config = dict(
    norm_place='pre',
    norm_eps=1e-05,
    tie_word_embeddings=False,
    schedule='wsd',
    z_loss=1e-05,
    max_steps=6086,
)
Each number is 128 + 24 x the weight over its row's rms, rounded and kept within 0 to 255. Layers, rows and columns count from 0. The size above them is the row's rms in percent of the matrix's.

# layer 3 attention key, 192x192, rms 0.0823, rows 40-56, columns 96-191
size [ 99 103 105  94  98 105 102  96  69  87  75  84  88  85  93  90 108]
[[118 120 147  91 111  70 133 139 110 145 162  96 107 120 136 149  77 156 126 131 173 124 124 111  82 112 176 154 138 137 117 106 101 180  91 133 106  98  96 112 146 114 106 133  81 117  94  88 116 138  90  99 102 168 126 153 127 150 137 110 112 131  85 131 122 115 115 138 113 108 109 156 126 124 114  71  79 126 148 122 146 151 150 124 130 146 153 128 103 147 141 132 128 134  94  96]
 [ 74 185 157 124 141 120 108 173 100 114 150 104 170  99 167 158 168 157 143 104 115 157 139 117 145 120  95 119 114 107 108 116 154 134 114 116 110 151 118  80 134 115 105 120 118 175 119  95 102 102 133 161 132 103  88 112 139 131 136  97 118 103 140 112 112 157 112 121 100 170 116 153 122 112 116  97 130 101 137 114 123 118 106 155 127 100  94 151 112 113 149 131 110 158 148 186]
 [ 90 143 101 130  97 121 154  88 118 121  95 122 116 127 115 161 137 135 128  98 114 159  92 110 148 148 136  96 120 131 151 114 109 102  89 163 135 124 135  91 104 128 104 152 169 175 104 133 175 119 134 148 145 109 126 128 134 106 140  88 180  71 137 103 141 113 168 141 148  93 153 166 132 124 138 164 118 120 171 110 144 111 109  90 147 150 109 143 103 112 124 135 144 140 120 104]
 [107 129 175 121  90  90 145 144 107 167 127 154 108 157 121 105 107 135 120 163 152  90 146 100 128  98 164 115 150 145 142 141 122 134 154 133 150 116 169 106 125 109  80 114 110 145  99 162 120  91 147 143  90 121  96 148 138 124 159 100 106 122 125 123 165  93 137 152 104 106 162 119 111 115 133 107 131  87 144 150 105 104 156 102 139 139 117 136 131 149 151  77 126  95 126 104]
 [115 146 137 113 150 155 100 130 154 129 113 107  94 122 149 168 117 153 111 144 103 122 127 140 132 124 136 146 157 135 128  94 162 121 132 188 117 164 147 123 118 144 130 140 163 149 127 146 142 157 162 139 142 120 134  89 114 112 109 132 146 131 151  97 148 113 121 132 133 181 127  93 125 135 160  98 115 104 155  78 136 168 132 147 170 131 102 143  93 167 107 127 174  85 122 123]
 [103  99 167 151 152  98 127 157 166  97 138 146 110 155  87 164  92 159 117 150 130 144 132 135 104  97 152  89 112 152  99 109 146 117 160 128 139 122 116 101  97 127 117 125 122 137 117 176 133 124 141 138  93 124  93 126  91 144 122 108 183 108 118 161 125  98 133 151 155  93  92 145 143 126 157 144  89 146 141 139 155 126  73 108 106 135 110 161 112 118 154 117 137  93 132 131]
 [158  94 122 165 133 150 104 122 121 154 108 140 150 157 127 106 152 158 122 142  81 125 145 108 164 140 148 122  99 117 114 128 110 131 118 156 103 140 173 164 127 142 134 116 136 108 142 151 102 134 162 175 149 196 136 120  86 163 121 112 107 129 124 114 135 158 155 137 132 152 111 106 137 128 179 137 134 179 130 152 116 128 122 162  96 119 110 128 120 126 115 113 132 144 115 114]
 [130 141 128 121 141 156 104 142 132 108 114 161 171 147 103 131 134 119 116 164 112  96 109  94 124  99 128 156 149 131 168 137 129 166  77  71  94 153 130 115  67 147 104 177 107 133  96 171 113 121 136 166  90 124 135 115 173 132 131 114 158 123 120 128 125 136 127 147 119 111 102 163 168 129  88 105 129 135 127 104 112 139 149 104 154 122 108 107 129 103 123 107  86 147 151 132]
 [118 116 100 149 119 158 121 135 141 103 127 121 108 131 119 149 135 113  81 138 122 129  96 129 128 131 143 143 137 135 116 117 130 110 152 127 128 130 136 150 112 140 151 108 159 131 143  87 184 108  72 156 109 114 156 146 175  91  81  70 124 146 118  97 137 133 150 130 126 106 146 125 145 147 116  97  85 135 100 143 113 139 101 117 167 142 146 136 105 123 117 150 127 157 136 121]
 [120 163 118 145 104 115 151 145  74 150 118 131 175 139 145 132 126 115 101 120 115 149 151 125 150 117 129 162 147 126  94 135 131 128 118 112 137 138 119 130 127 163 139 111 156 116 125 136 100  98 113 118 157 154 130 144 127 121  96  78 127 102 126 169 163 128  96  98 135 150 134  79 134  93 146 127 157 135 169 120 153  84 119 107 150 121 104 126  88 122 154 124 187 107 141  88]
 [128 125 145 106  94 158 137 150 139  94 124 156 116 151 106 161  76  93 136 141 141 128 137 159 126 161 181 133  76 137 129 122  83 131 116 165 131 109 119 136 105 105 115 152 150 133 136 152  75 147 137 115 170  79 145 180 156 145 143 143 146 120 119  91 101 131 121 134 119 140 108 134 107  90  84 141 139 150 125  83 123 156 133 144 108 120 110 151 148 102  90 116  96 125 100 139]
 [150 123 119 101 114 123 114 113 147 141 154 144  97 139 133 162 142 169 123 131 146 108 120 119  97 127  97 162 163 137 166 121 104 128 126 138 126  83 125 119 121 135 110 158 128  99 104 145 105 133 153 115  89 141  97  86 138 179 131 146  71 121 103 110  84 136 183 119 114 101 107 176 122 166 119 150 134 158  95 144 107 103 109 156 115 157 156 108 143 133 126 164 138 127 126 148]
 [152 142 117 142 156 171 148 138 132 179 120  96 145 137 107 139 133 130 134 128 147  88 116 118 126 106 106 121  90 124 132 119 134 174 106 129 125 143 120 149 187  91 148  93  87 156 144 136 134 100 132 129  81 163 133 178  94 134 149 130  96 128 108 164 132 128 180 145 172  98  97  98 111 139 143 149 130 129 115 161 149 125 147 135 144 168 131 167 120 151 153 104 160  99 125 114]
 [148 152 116 182 148 138  97 104 115 125 108 114 128 110 135 149 114  69 142 158  83 168 152 156 143 126 139 121 126 144 137 102 160  90 134 109 156 131 135 132  93 107 129 175 109 137 146 152 148 139 194 116 118 102 139 127 203 118 119 148  94 119 146 159 125 139 137 151 120 112 173  84 116 142 130 144 165 141 123 137 137 154 157 120 154 148 169 139 131 102 152 125 117 116 156 126]
 [136 145 115 130 167  92 147 133 123 167 157 151 116 113 114 135 131 123 176 140 155 143  83 148 137  96  97 159 133 138 119 113 139 102 132  98 115 118 112 111 139 133 137 116 100 102  99 123 144 143 118 147 155 130  99 125 111 132 144 147  99 129 111 167 123 154 110 116 117 116 141  96 105 170 143 102 171  96 137 138 124 123 139 132 115 104 128 135 156 165 112 163 155 131 166 170]
 [162  82 109 126 170 127  96 108 126 143 101 106 107 100 157 139 124 136 151  82 120 129  78 106 112 118 107  96 187 115 126 131  92 118 125 114 124 136 156 134 112 138 143 141 143 111 132 125 140 177 151 130 148 114 162 112 145 109 138 113 118 107 122 109 148 106 188 160 109 104 144  90 123 166 137  59 144 144 171  94 147 155 115 118 162 141 117  93  95 139 117 128 136  95 144 131]
 [152 149 131 148 147 136 123  96  97 146 128 165 155 118 104 132 140 106 119 120 132  83 167 153 151  81 142  77 138 140 129 142 111 147 126 107 115 130 113 121 124  86  73 113 141 150 125 119 129 141  98 128 147 148 113 157 148 155  60 103 125 157  83 137  99 131 115 115 107 115 140 127 126 155 101 167 131 133 152 126 119 136 144 107 137 136 121 149 171 118 147 107 152 167 184 120]]
# layer 3 attention query, 192x192, rms 0.0791, rows 41-56, columns 96-191
size [ 95 101  92 107 105  99  93 108  85  92  89  86  90  87  91 108]
[[137 159 104 125 137 149 135 109 126 140 163 100 162 118 105 115 123 107 118 142 111 173 133 123  91 102 142 112 105 147 124 105 104 147 105 120 119 143  96  99 139 153 127 135 141 148 133 117 134 111 102 103 170 136 192 139 117 158 145 134 129  99 132 108 121  88 127 166 147  99 158 134 119 136 141 102 114 143 108 176 137 106 159  87 118 113 139 150 105 129 141 126 151 147 167  99]
 [141 103 134  93 132 125 123  91 100 164  84 114 133 166 125 103 102  84 131 153 140 110 125 115 179 136 104  78 154 167 122 146 152 112 168 151 145 111 128 145 125 134 156 109 143 112 152 120 129 150 101  86  96 105  99 111 125 112 151 108 117 125 121 150 154 135  63 102 151 143 161 128 109  89 100 124 181 105 138 107 110 134 100 157 124 127 127 127  91 137 141 113 134 153  86 101]
 [126 133 128 133 123 123 184 100 154 122 112 137 101 124 147 138 146 107 100  56  65 101 132 140  97 109 122 135 113 114 103 133 147 124 134  87 107 150 116 133  73 132 132  96 110 138 136  98 130 109 151 129 174 113 104 136 127 162 155 115 101 144 144 208 124 136 123 162 162 133 118  95 115 114 111 152 126 170 141  89 114 142 104 160 143 151 113 145 140 127 157 165 124 160 114 116]
 [170 133 144 121 137 137 116 121  80 130 158 157 165 149 116  91 111 123 120  99 111 118 138 125 123 112 143 121 104 112 139 148 144 136 138  88 154 132 120 116 134 129 132 135 129 121  73  80 143 104 112 122 123  84 136 137 164 129 146 101 113 133 123  98 135 148 132 109 103 142 131 136 109 125 121  99 138 114 108 170 114 126 103 106  90 139  92 175 128 117  92 203 153 151 106 122]
 [164 133 140 153 137 156 151 140 149 137 142 148 152 117 143 167 152 102 140 121 129 102 123 123 111 166 104 116 131  99  72 115 113 158 101 141  94 129 157  96 136 115 102 131 138 120 146 116 177 119 135 108 132 121 133 102 100 160 144 134 131 131 168 180 168 102  72 133 134 143 117  96 164 143 125 105  87 154  97 109 138 134 119 164 133 131 116 135  99 165 177 131 148 112  94 120]
 [ 87 153 140 113 129 198 116 104 143 147 156 140 129 148 125 118  96 124 180 124 134 153 111 130 150  98 123  99  91 164 135 127 176 110 148 143  76  73 140 100 129 101 148 142 136 172 141 125 202 131 111 148  98 150 143 145 154 130 103 110 112 117 117 151 101 139 146 131 132  95 147 135 150 146 138 147  92  76 131 127 151 131 131 150 117 156 109 166 127 135 141 152 130 114 176 103]
 [137 135 132 186 160  90 164 145 118 110 114 134 133 117 118 137 155 163  64 133 140 116 152 103 161 108  80 113 134 116 111 166 119 120 149 149 116 135 120 130 117 107 130  84 134 122 136 136 119 107 138 125  91 173 125  84 120 114 125 127  83 128 130 157 139  97  83 125 150 161 120 106 148 135 172 147 122 117 110 181 169 109 105 126 133 145 116 140 116 131 120 151 149 100  94 105]
 [108 181 118 158 102 189  78 109 157 151 123 151 124 113 117 124 156 130 148 112 112 104  86 175 114 138 135 158 148 136 125 105 155 126  88 123 110 172 140  81 131 142 138 165 124 143 141 157 148  92 102 136 140 148 112 133 156 137 129 118 156 147 149 128 143 131 119 154 139  69 116 130 125 104 145 138 106 131 157  92 123 118 155 135 122  94 105 153 160 122 153 124 113 163 159 140]
 [108  95 122 144 115 160 131 122 133 115 138 172 150 157 109 144  95 126 162  86 119 124 123 146  90 121 116 118 157 118 153 121 163 158 117 121 150 110 155 121  76 127 145 147 128 132 121 149 164 165 131 164 159 132 169 144 170 107 159 123 136 103 139 103 100 150 164 152 123  79 162 138 109  97 119 111  97  96 150 101  97 138 161 146 124 123 134 137 188  97 129 147 143 137 144  92]
 [112 139 109 164 125 151 120 133 165 115 154 124 112 113 153  90 156 144 123 105 107 144 132 144 132  56  87 185 124  99 145 105 147 148 133 100  77 154 160 107 147 149 105 154 141 148 134 140 154  77 144 154 138 134 119  95 102 111 127 152 106 139 133 185 162 127 141 107 109 138 115  78 159 144 132 136 141 140 144 124 185 128 109 137  99 103 160 151 103 123 150 138 126  97 143 147]
 [127 161 130 146 141 107 114 116 143 162 132 140 142 129 114 103 122 122 116 184 165 143 123 142 126 161 116 156 106 137 111 146 123 127 129 151 134 148 122 132 134 136 175 115 107 124 129 178 127  82 110 133  87 175  63 140 128 109 132 158 162 103 151 116 108  90 130  92 150 117  97 113 107 117 100 104 165 124 114 143 180  94 102 110  77 127 100 107 129 126 125 101 121 155 117 104]
 [129 115 109 109 122 130 179 130  94 158 135 139 119 160 161 141 155 140 138 131 127 104 136 137 142 137 160 122 153 103 132 121 152 113 114 103 150 101 102 126 152  99  77 141 126 123 135 146 135  95 154 149 142 135 102 177  74 124 117 140  94 123 105 112 165 136 122  88 102 167 139 140 148 111 142 153 129 138 169 106 115  74 133 135 136 143 141 124 139 146 114 115 157 109 116  98]
 [125 138 124  88 131 128 119 179 134  90 139 179 152 118  98 114 127 125 122 102 123 164 109 119 146 122 117 111 106  82 143 180 143 152  92 106 148 149 156 122 116 157 128 159 117 146  96 115 157 130  74 129 175 124 122 151 131 112 148 122  96 126 135 142  93 193 108 123 115 153 130 121 153  97 105 114 123 143 146 121 111  74 114 136 130 140 110 140 106 109 159 148 138 144 156 133]
 [ 91 134  94 145 144 101 142 121 132 122 123 122 116 126 124 122 111 113 118 112 127 136 199 125 144 161 109 109 110 149  91 145 156 109 121 135 177 124 133  92 126 162  88 117 137  98 138 120 140 177 156 126 140  94  64 126 123 116 147  87 110 145 101 119 174 131 103  87 135 116 127 137 126 162 134 152 120 121 101 145 110  94 108  91 137  96 137  84 141 163 121 103  94 137 124  94]
 [151 159 140 122 124 144 143 133 119 139 116 121 161 130 136 133 157  97 125 125 128 170 165 126 119  91 108 139 115 110 102 122 126  92 105 128 114 148 104 121 144 158 100 149 185 119 142 117 165 124  92 106 134  96  92 125 178 106 107 138 153 137 168 178 124 116 116 135 162  97 125 153 108 138 141 124 138 101  79 137 139 123 141 132 102 151 109 107 156 104 143 123 164 132 123 124]
 [125 126 139 128 162 102 134 173 138 140 135 132 120 133 124 132 157 141  90 118 133 120 100 103 105 165  99 148 139 133 133  98 146 150 157  66  98 133 117 177 111  83 127 154 147 145 182  95 116 149 119  94 129 162 124 118 100 114 118 142 150 133  91 136 134 152 122 120 113  92 162 133 119 141 103 107 129 151  92 149 129 120 104 125 139 135 138 139 142 142 160 119 134 145 102 111]]